{
  "head_dim": 32,
  "rope_fraction": 0.5,
  "bias": "none",
  "parallel_block": true,
  "init_std_qkv": 0.0363,
  "init_std_up": 0.0363,
  "optimizer": "soap_variant",
  "learning_rate": 0.00633,
  "lr_mult_o": 0.812,
  "doc_mask": false,
  "dataset": "wikipedia_en"
}
Each number is 500 + 25 x the weight over its row's rms, rounded and kept within 0 to 999. Layers, rows and columns count from 0. Numbers have three digits each. The size before them is the row's rms in percent of the matrix's.

# down: layer 9 MLP down (transposed), 512x160, rms 0.215, rows 491-511, columns 0-159
# up: layer 9 MLP up, 512x160, rms 0.267, rows 492-511, columns 0-159
down491 089:486499540523475495511491500520475506502512522514491510515547479564499502487463515472567494521499488477467476524465468476461499494479516470465532523514544475506498501525526510460513514496480509504495530483518475524446494503551503507511485474493528461514515483532513549502476536525499499511509475517500520497524506484501506508489475440465516454473471393488533484466477478494500500506529468493472489517525537504487470534511512479546491489484483513519486496529501490498531485502528542
up492 109:478534510484487489522486470537498513490520483500486439518456497486480531483450450535519490523485510484463527454484471502513513487465518488473496465523539520504471512461497505464512525532491481530511474500498517507472461502506520573457520514518472494455478485501491525497498522493455539522502488541481531472492517534490474453457488503502501536481487512481478509448469495517464498542470497513512541487483520505501521533524472488485500538516542514456514484542530488518481494489518530
down492 109:504523528495510518468459457480509518496520492523495531484506526495499519518505491521524503517458520496488525545492501497497471488468491463503504522496485504492506493557492498582496499489553494479497478500502514475475490551467465550507534481510501502549518493491456522483491534537436421480481543496505499516499496527495529504496500522529456550479498431537489496515521467473488523493508536506511451535461520516503496500510497499488480489483485477518535473493509517539476510506492473
up493 097:517459490513478521534501522489475502461503508497536508518518482518517503528546474508539505512545487497523528467491531521481470474483495491533460462472500547470512500469498448503468514494534497504499541484494520521443486529556509494509475489534491516512511479465504489530511484527538522544494506519495493476541483530499446519482497473528495488488501484557520467460473454486486518510501520487460428487489509468529480515477508530524486471534520530489488536524465477523503510537495499
down493 095:492537508483474488472491464472520482503460520488455545493515551470462485533483494510482505504525504538485500485524480496489466475497481481512505522547496486493513491500466500502556483537446468473493530497541534499467546466473515498521507512497498480471471464517482488508488505506544510456485503524481456486504526542495483509489486490499524491476520462489466550550550517506522495490538494508479525484482500515534499472496495500545468535522518478496527510542558490542521536492509546
up494 105:479514516500447538509519506541485470472474475520460508502526486509483488490502495482491531497470526516485537491540521477498534495450537511508484502498487474523456542472466478512494490497496484528549502508474479501488492528520486506488498471477475454493513507499460496517473497516500506511508455528535465542545458484515532487502520468493443499501511463499524503506496467508478530500540515497477491445472519518488473449510498538489446490487473498468561523460479515496469548530493539
down494 094:470551498497501518513512512473512498516509499521529459497452542530488508509496480497488459482532553462493506504469505499515580552502517514537525529514485524490510512467535451538458542496519508493444510485475472518494534509508514514468456476511492482485463524470500503513503493485521455512482533528472513500560520473525503487468511450519502494512488500512519490506510534494530528496478530537480519484499503532499498502506473518465515532468493493486516509507462477516433506529538507
up495 104:527479475532522522507534482516560491492496505428498511488510495477510510491495527511517499497510503534531537513482464424523497541484514459498514512520482509519457497541509525492518544504505491499505494475493534526474507476476507482470492456483500529489476476469485468479461478498486493481475525512468471489490568506493518495561460505533478446496540474525507493482531526542483520475477497493508449477487516470494488493483496553505484471492488504528520489552479466480473513484492484
down495 108:495485498551452509529484511465483497516512536482496475469524489455509528504491484492546527474509499497490501492518512497517485535520497464482498478467500503502494502491516509498461468512518522446476507482468468481523460519496450496519486494528494510481456498450494522508516420532451512422472494523515472483444528432528527477525510462491481472500503472510524516513509516511513491527497488516505524510543492508455505498511528460470521498491483512504522501501474482458539523535515508
up496 105:490523484439488499453507457508483489499451496477513462466516487505458474508457529504457483460533520528500456535548487487499481468470459526488480526524493515515496493513456519503527480513495450510526476464499517505505524531483482510510486544509485490543522488467485514482495517467539481420515477463497472498519503485500491526462499498490473519496523489432526504495490507523508491485494496535484483518544488478449503513517508519502488459446475483503467486499507494547491508485481480
down496 106:499511528477469545513513498492489513517476514460508471461457476532494502510490507493480506476497547511496519547538508521484518462471458513488492488482511527532531498551503514495530484501512477511520522486516493518555514527489499461493494504479474534506488507492528488525495475498446514472571510502512488477461470445522533510488491522507459485572516489468513522533502480516485496451543509533469485496499517486531518488536484536486528498510447482473474541462511482509543477468502506
up497 089:501498488540492523497546464538467510505525504509508550535484503523504469503527524511501497542488495488498494520509498536516465501477508482515527547480498542496494495493523469502538533516439486557461468476495482468519503517483504478515491465485482499516519537510529476468485538541526500495453500529437485513479503509489517508507441471471524474550484522499457483498486496493541498468494497496520489505516472525542502532483526526492529464471473465488529468497513522461479554517522533
down497 100:518515478501494487521514531500485553517477515498476477489488499521527501450536494474488523494489490507459482502495523511501438494451553554510486517498488503500546487496496522525534474527495516522529474513535502505523523472490522475457486476507512488562509555471489517506501450503545481488518502475509519538528472552543498503529489505512483529513488501472530501515531480481484525527511486483534520535561495496475501522515495491512514468504531544494507522534512506539528502513424526
up498 095:506467503502488513521485508512481420495502529536508472519486519489502507515529558505524479484526556523484527512478528492525515537490510478490485494477456481511506541476501550462513490512502482511528536447519524480480540491502452470489511543527473513511524516527519512456465523514459474500539504490513530478499494495507517496471503523503529514499518535515557499523496483511577500481447519456500490528534459508540508468494509489518480488486513533505486491539467504468501520525501504
down498 097:498513546513484478501473469482518496510537503557495523500514484521465475479538513505512546473501494485530507511489543471497544504476509512468485484551494476517499538490512485517536449466520520502488522496506488518501507506495511540468522532446497454481457489510566498495487478524507528518501483484505506447504478491497502471496498520548440554504495513522509473486469514471494497486493499514514466468491543559503468464497542513521450491507484486511499484547512507464485516496547464
up499 100:503460469494519502500537452536477463486514480497528535537516494497524555482487505512510436482486488515508501479554465548522454509520497502466497491491483480520471422485515507499474492534494493508491483511530495514473491531482500513488478490530486469516480491485485462507492512483537475461524502543480524463527492460527524499467509471483512511488476531499551552462497456520472537509465519487507473469505489506497514479470494526503523537503522538561514504523520535478514510505496489
down499 108:511474470524538542513493498487529469545510487521491504499517506512547491495493493499488521520474504508478495466514480484471431463526518506506498461489491491505485503491496468527496452494504539522495432575505473481501535496538514493459493515505478468484532524542532533482500472504552502474454496518532506500518463491501503484505497484481508561484529535478503516472487487497465493475491532528521533466509493483503495469506494531494483484507524529517463511546573498493506499545467518
up500 100:502457487532498534522464506492546494471492490497479468443499512505455510481521526528523526500494472503497511536510510490465470480483462504475475492454544469521531480497489539533539522518483485519480514545535521490483502499518499508500473478533460504499526486464504521487545508490496495490486452550536496463511525529469462505505484493528475549469502549503535530501464472475539516491481496497536515512485484463516477474541514523472491493450476521522488464500498489487458483451515511
down500 098:454507455518493499529473472508503473474524506490506491507490532470531498483511507497497521536513503465486504523468490479500454505505512502513511494513500485481449471504514487474511479514524477525489524497533512522493528483483502479457534555498512554430479478475484468503473483493478527499568505488510493463555486480484498539510499484520474567509460489547506489485502474525506501489486490551529496500477539472475473532530514503508499507470536511544505469479427484505462492483536489
up501 097:540529499521511500473508470532503488451495522448450461520517478504462569516506490493529469483541514503516525501484505489537534481476516502526480517506529483483515489531515485490520509512494486598487447503498506538490504490474519496507494521540513505522508477503500508515521488528496506517496495525498493523535471520527467525469513515469490502551481483489536467504542491482464524477474481503508550483487484531500469485475481513464492531506442540486518524502491536478496542518486549
down501 097:542528511514512510506465530529491512493536480504451514491443540512499495476505501541469487436461534449486517501468489530519493517483478484505519478417497489486501497528490516502474482469533488492465473518481516522504467500482492493511528476482476501513479508520483529518523530504506496520513525525570496493475494496481502464497478483536474498500476544477435566458473514494516466492527508468490483527513486503524471495506520490437497483504500491481516499486507478546536518488518484
up502 094:462477513500527493509502490531456478450532503571504462537478507474521536495536470486510550497531507490525522486500521486576490570486520465510485482516519489543518476520498533568494513487522495525502535484495513510491506470516495523524499506498509495528472531486509501488488485509463485510518487502464518454497510502528509478537491464482514528521487507529489492497442453496509511504500467487487572529520463527494488474531490510500450483497477486498545477474496488500497483506475485
down502 100:501500458475486480467541485506533517568488485510527463500503505509489496500503498501482493490453516520480486501537478487447432502515485517464472486520507477458507496526530503475459501525529506502485470483483492488509477521519501489486525554494497495471525528477504456547511536554519470535495476492530488497524493469500461481533485523490515546491490497496501471461495557479507485476449498498514527516436504496475506534464483496499502509492516507515502464527540495545458515462517538
up503 093:537492520482478467520525529500504506495501525517514503500500479507487555532487488485508541486514525498530497477508481549527482454482519501534485503490468575539554500516498508498516502498492504539484482475476486507518513498518504440472504485520492467476523482507464484489476436471518480517503471493505490483500474481479527492494508449509503511520492476468531507501546497493524479513507501466493534492524453467585500483517544550504498460533497509500464474457537534475498501516506544
down503 085:475527543488504500529444522509502480513482464516531456553517499507501485486445536467527456492469501472513478450471520479527511486481502472496489498503482533467504480528516509499518493473515524508502513460486457508490447514514539472454491467524560484496494499500541458515490498476527474503460495492481513527550526522544513489481522523517509480485479525522516529451521523477511536485501501499432501510498508484511540456490528513517503486501537497533470505495491511526502508490544529
up504 094:496538537470493488503516530517510513474458492505520507457521542491519503529474444502489512537467477515494467499474503493516502474464509529496465513515497504489440541463501483534487499506509461496489466501482469518488529508469459493522516453502473525533493499512481518500541468456462479505508540485518479510515467456522472514484519533502478530487499479502512511477467508527472519517484474486527471519517460515548516512497494512491524510538593495463445518513491480498480520537474509
down504 093:492525487575497503519467501489529520506462541525442513507482492469484503522533493483528483553508527498489504497507494505514532479495514517468464483522504508489443480507498469492440485513514463507507491456488498486515494497482529519480518486499472478455463523519518508504465492492538496521521475528523484475477487481497500518480503448467463548498498469475489503492534542516485454515508502485481503522546463506475489535492489534489518528486519523489509531531468512486456543525458566
up505 092:532494491512493502496460522505517504464489486494493480480497523488439511470535554523550504489552495517471463478466511517467522490477509525508492467496532477513508447502521528464512509470538476508523539506496527532495519546490519530467509461520467481531547510515488482450503487465506539542485510498508441544501449487475461557502499493487497472474495531511528499536515490507536512515512476470461504507495500478485512479485516449471486499492471524505459498498509512479511510507539525
down505 094:497524526514489501486521537478501494465501518528492520538490517472503515522496497454494486455526494499466543486555553458523542507491517459489529527494502473513540471531520530456495491529485504508489472485513473445491503492518502495462499504474478503497540497479479484506497536504529485456477502549501488489530543498479493546502521500526494519455461447491493494476502466480532561539482483495500509522539521506486485454509474481536518481531478514532553502493504490505463459511524520
up506 094:493536482479549522491525512485484474512459542498497513451456504461484502474509514496486492555515542515487453485514494470464516503480496481522501514494509468454503497508474526475504471478534511510462515463536534539463427475530471464500503486502488538557479505489473490517511482468467503511498497489521529448454491532508506485520495475526526457507523472504466483459484461506489528515514510460511492475494469486499466457550492504496473499510531515491511490524478507485498487546512518
down506 101:535496490505482515492539487499512513499495501516541519502508513526487456441444542486511542517555515494474514518510492461507461506491487527538496497485524474475539492555516520444471522455504464518455502476543466535460491470524531520515509459482446540463509515523530502496507536526517523487480495504484503456489496480508476464528523500520495478513513502482506458503517518498503525500503498550463526511485447461502521511523523495469540546502485522497486511485499473514512482493507480
up507 108:514461522486478521491506518532531493516529509468498508519533504487494470481533518510497525498482514501519517432530481487528497495500482494466472521525494548506495531549531536490516486521492500530506553500507576480480475493495488513507496515478493482511538517481510493514541500464476522549516417477502479488497485463474502508474484503524498490494457493432530478514504535539489538499553469511483514507469455483471532475469518493501511483448470528530525509531512486476500486499497490
down507 111:493464487530488452494520475514493481521540494538482492467540461519485463505477522486539481499450438500492513522445459527475478496524523466419456498523538526518524450489512513480494484520489480501507495500538504502486480460481487511480495488523470532497493508514510521527475498527478531500451501499488492485511517511522458500474493498489529474501507491496494497482539527512500501512467521464506508507460527474500492509470513488531540506501489505557492456518568534507552494524492510
up508 103:510480487500560530489481508536481422512522527493493518548469494515477483492505471503494513488482553473519567509498464507518504496528510546497464503503522515515522502524539536471559528524505556492490562500510506506452474519528538495456529527516520446503525510491504505452485514535507488490541527490526507484485528513502515486493485503515458501469519494491510507527503498504496502483497466483500504535512478489499557542504554486487494525534517493480508530515501505447501502496505519
down508 097:542489513461464529507509510513484505513465465484534492469517484532544522508459474499520498498495508462506519502534478499502466499489483529528496521480466505525489501512507478482514496492525487433481502535508509486559507503495501462477501455500498548510566491530529503496538519487466474504524506484494547499518519524506502513485483507526481480496464487435552493516449513497468501532513543501507510511488517510480505428532506513512506505472495491550534530514473519522531479529438517
up509 103:496456514516507484497498523528468439490465497530437465565473464529513517519502467478511519525494460531503492518464487484512461504495508462536462469525532512458478502500472527524516525514531450480489501514486530511484503510500539518483506507482484505470508496505483492521529502451474520495511460486559549517512531485520493523477490495528479466530512502497509516488496473479487533477479466470497495478505522513506505485545511531541529514473513517483519487520468451520526465541545503
down509 110:535499468482481455522505530491504537488471461513540489521542528518504492498520484540512499497487500518468497502516505527497522480495504512452468527563470543522507467503477524521525567510512517494520523512456483484547491504503521559487537484500486470490516539524470465515523503512467480511523488488513470501508500507524495485495510482490496469495560526493519468504499502523517473498501474482505506478524485526508485490474584505564475506457532529441500482494511461456500487487506505
up510 106:495507502491470486510561490490537551487547543497503528459478488535510490524510478521504529523481480497460510481524483519471480544528531536475513475502506480531491521517480516435459509531536488480501487521497508492505482519488519528486503517480515477500458472522513534505557504477475417522520540488481511466540493505503502517486547546480503531510455513506479452512493507497506501486524499460522492495522524513534516490519502504458511483503488486470522520514494486444487522446499520
down510 104:483484448506485466471511509458495529544509540528488525515495477547503475537499479504505541507487478527505490526529471518454470479483503516499513497487535496487517493502447504452525460499465467512492512527434535499471522464489500510487523506459512481489509506508476485524466500486504514515499520477497473504524498551484530539433473522470499504473519509479477499530490480485463501498481514501502477454536501487438504544526463497480494511543519481495514461464531478524459508467477505
up511 107:505489539488493546507505498476466529491474524512468471464453497533462507483485522489495501503428501535456522471462511487515487505455503526464501469486527497486478487498508460551484463520482510482496471511471551483529471455506543499505525526479536530481497502535524480518523527501491484506530488482523519472484492503509521477508483477500509487519464511493515496548553459530496533499491466465498523479523536505504547488512544514506529454455550468482506521502483473506515510488522530
down511 109:507483517454504523459452539474538485478478552471508531517529489495556530526495505498475513505528480497486539522529502495479528486492483512520458478513453505455482501492563502550513520481504499498472465475517569490500463482489513497519486467510510531514495458513504514525543503522530499496505526499443513525495507523502529501498507491521461529510509483457535560504529471491471511502508499477491514477502529515522519479490502508507531514472458493514479533491458467495498511554546513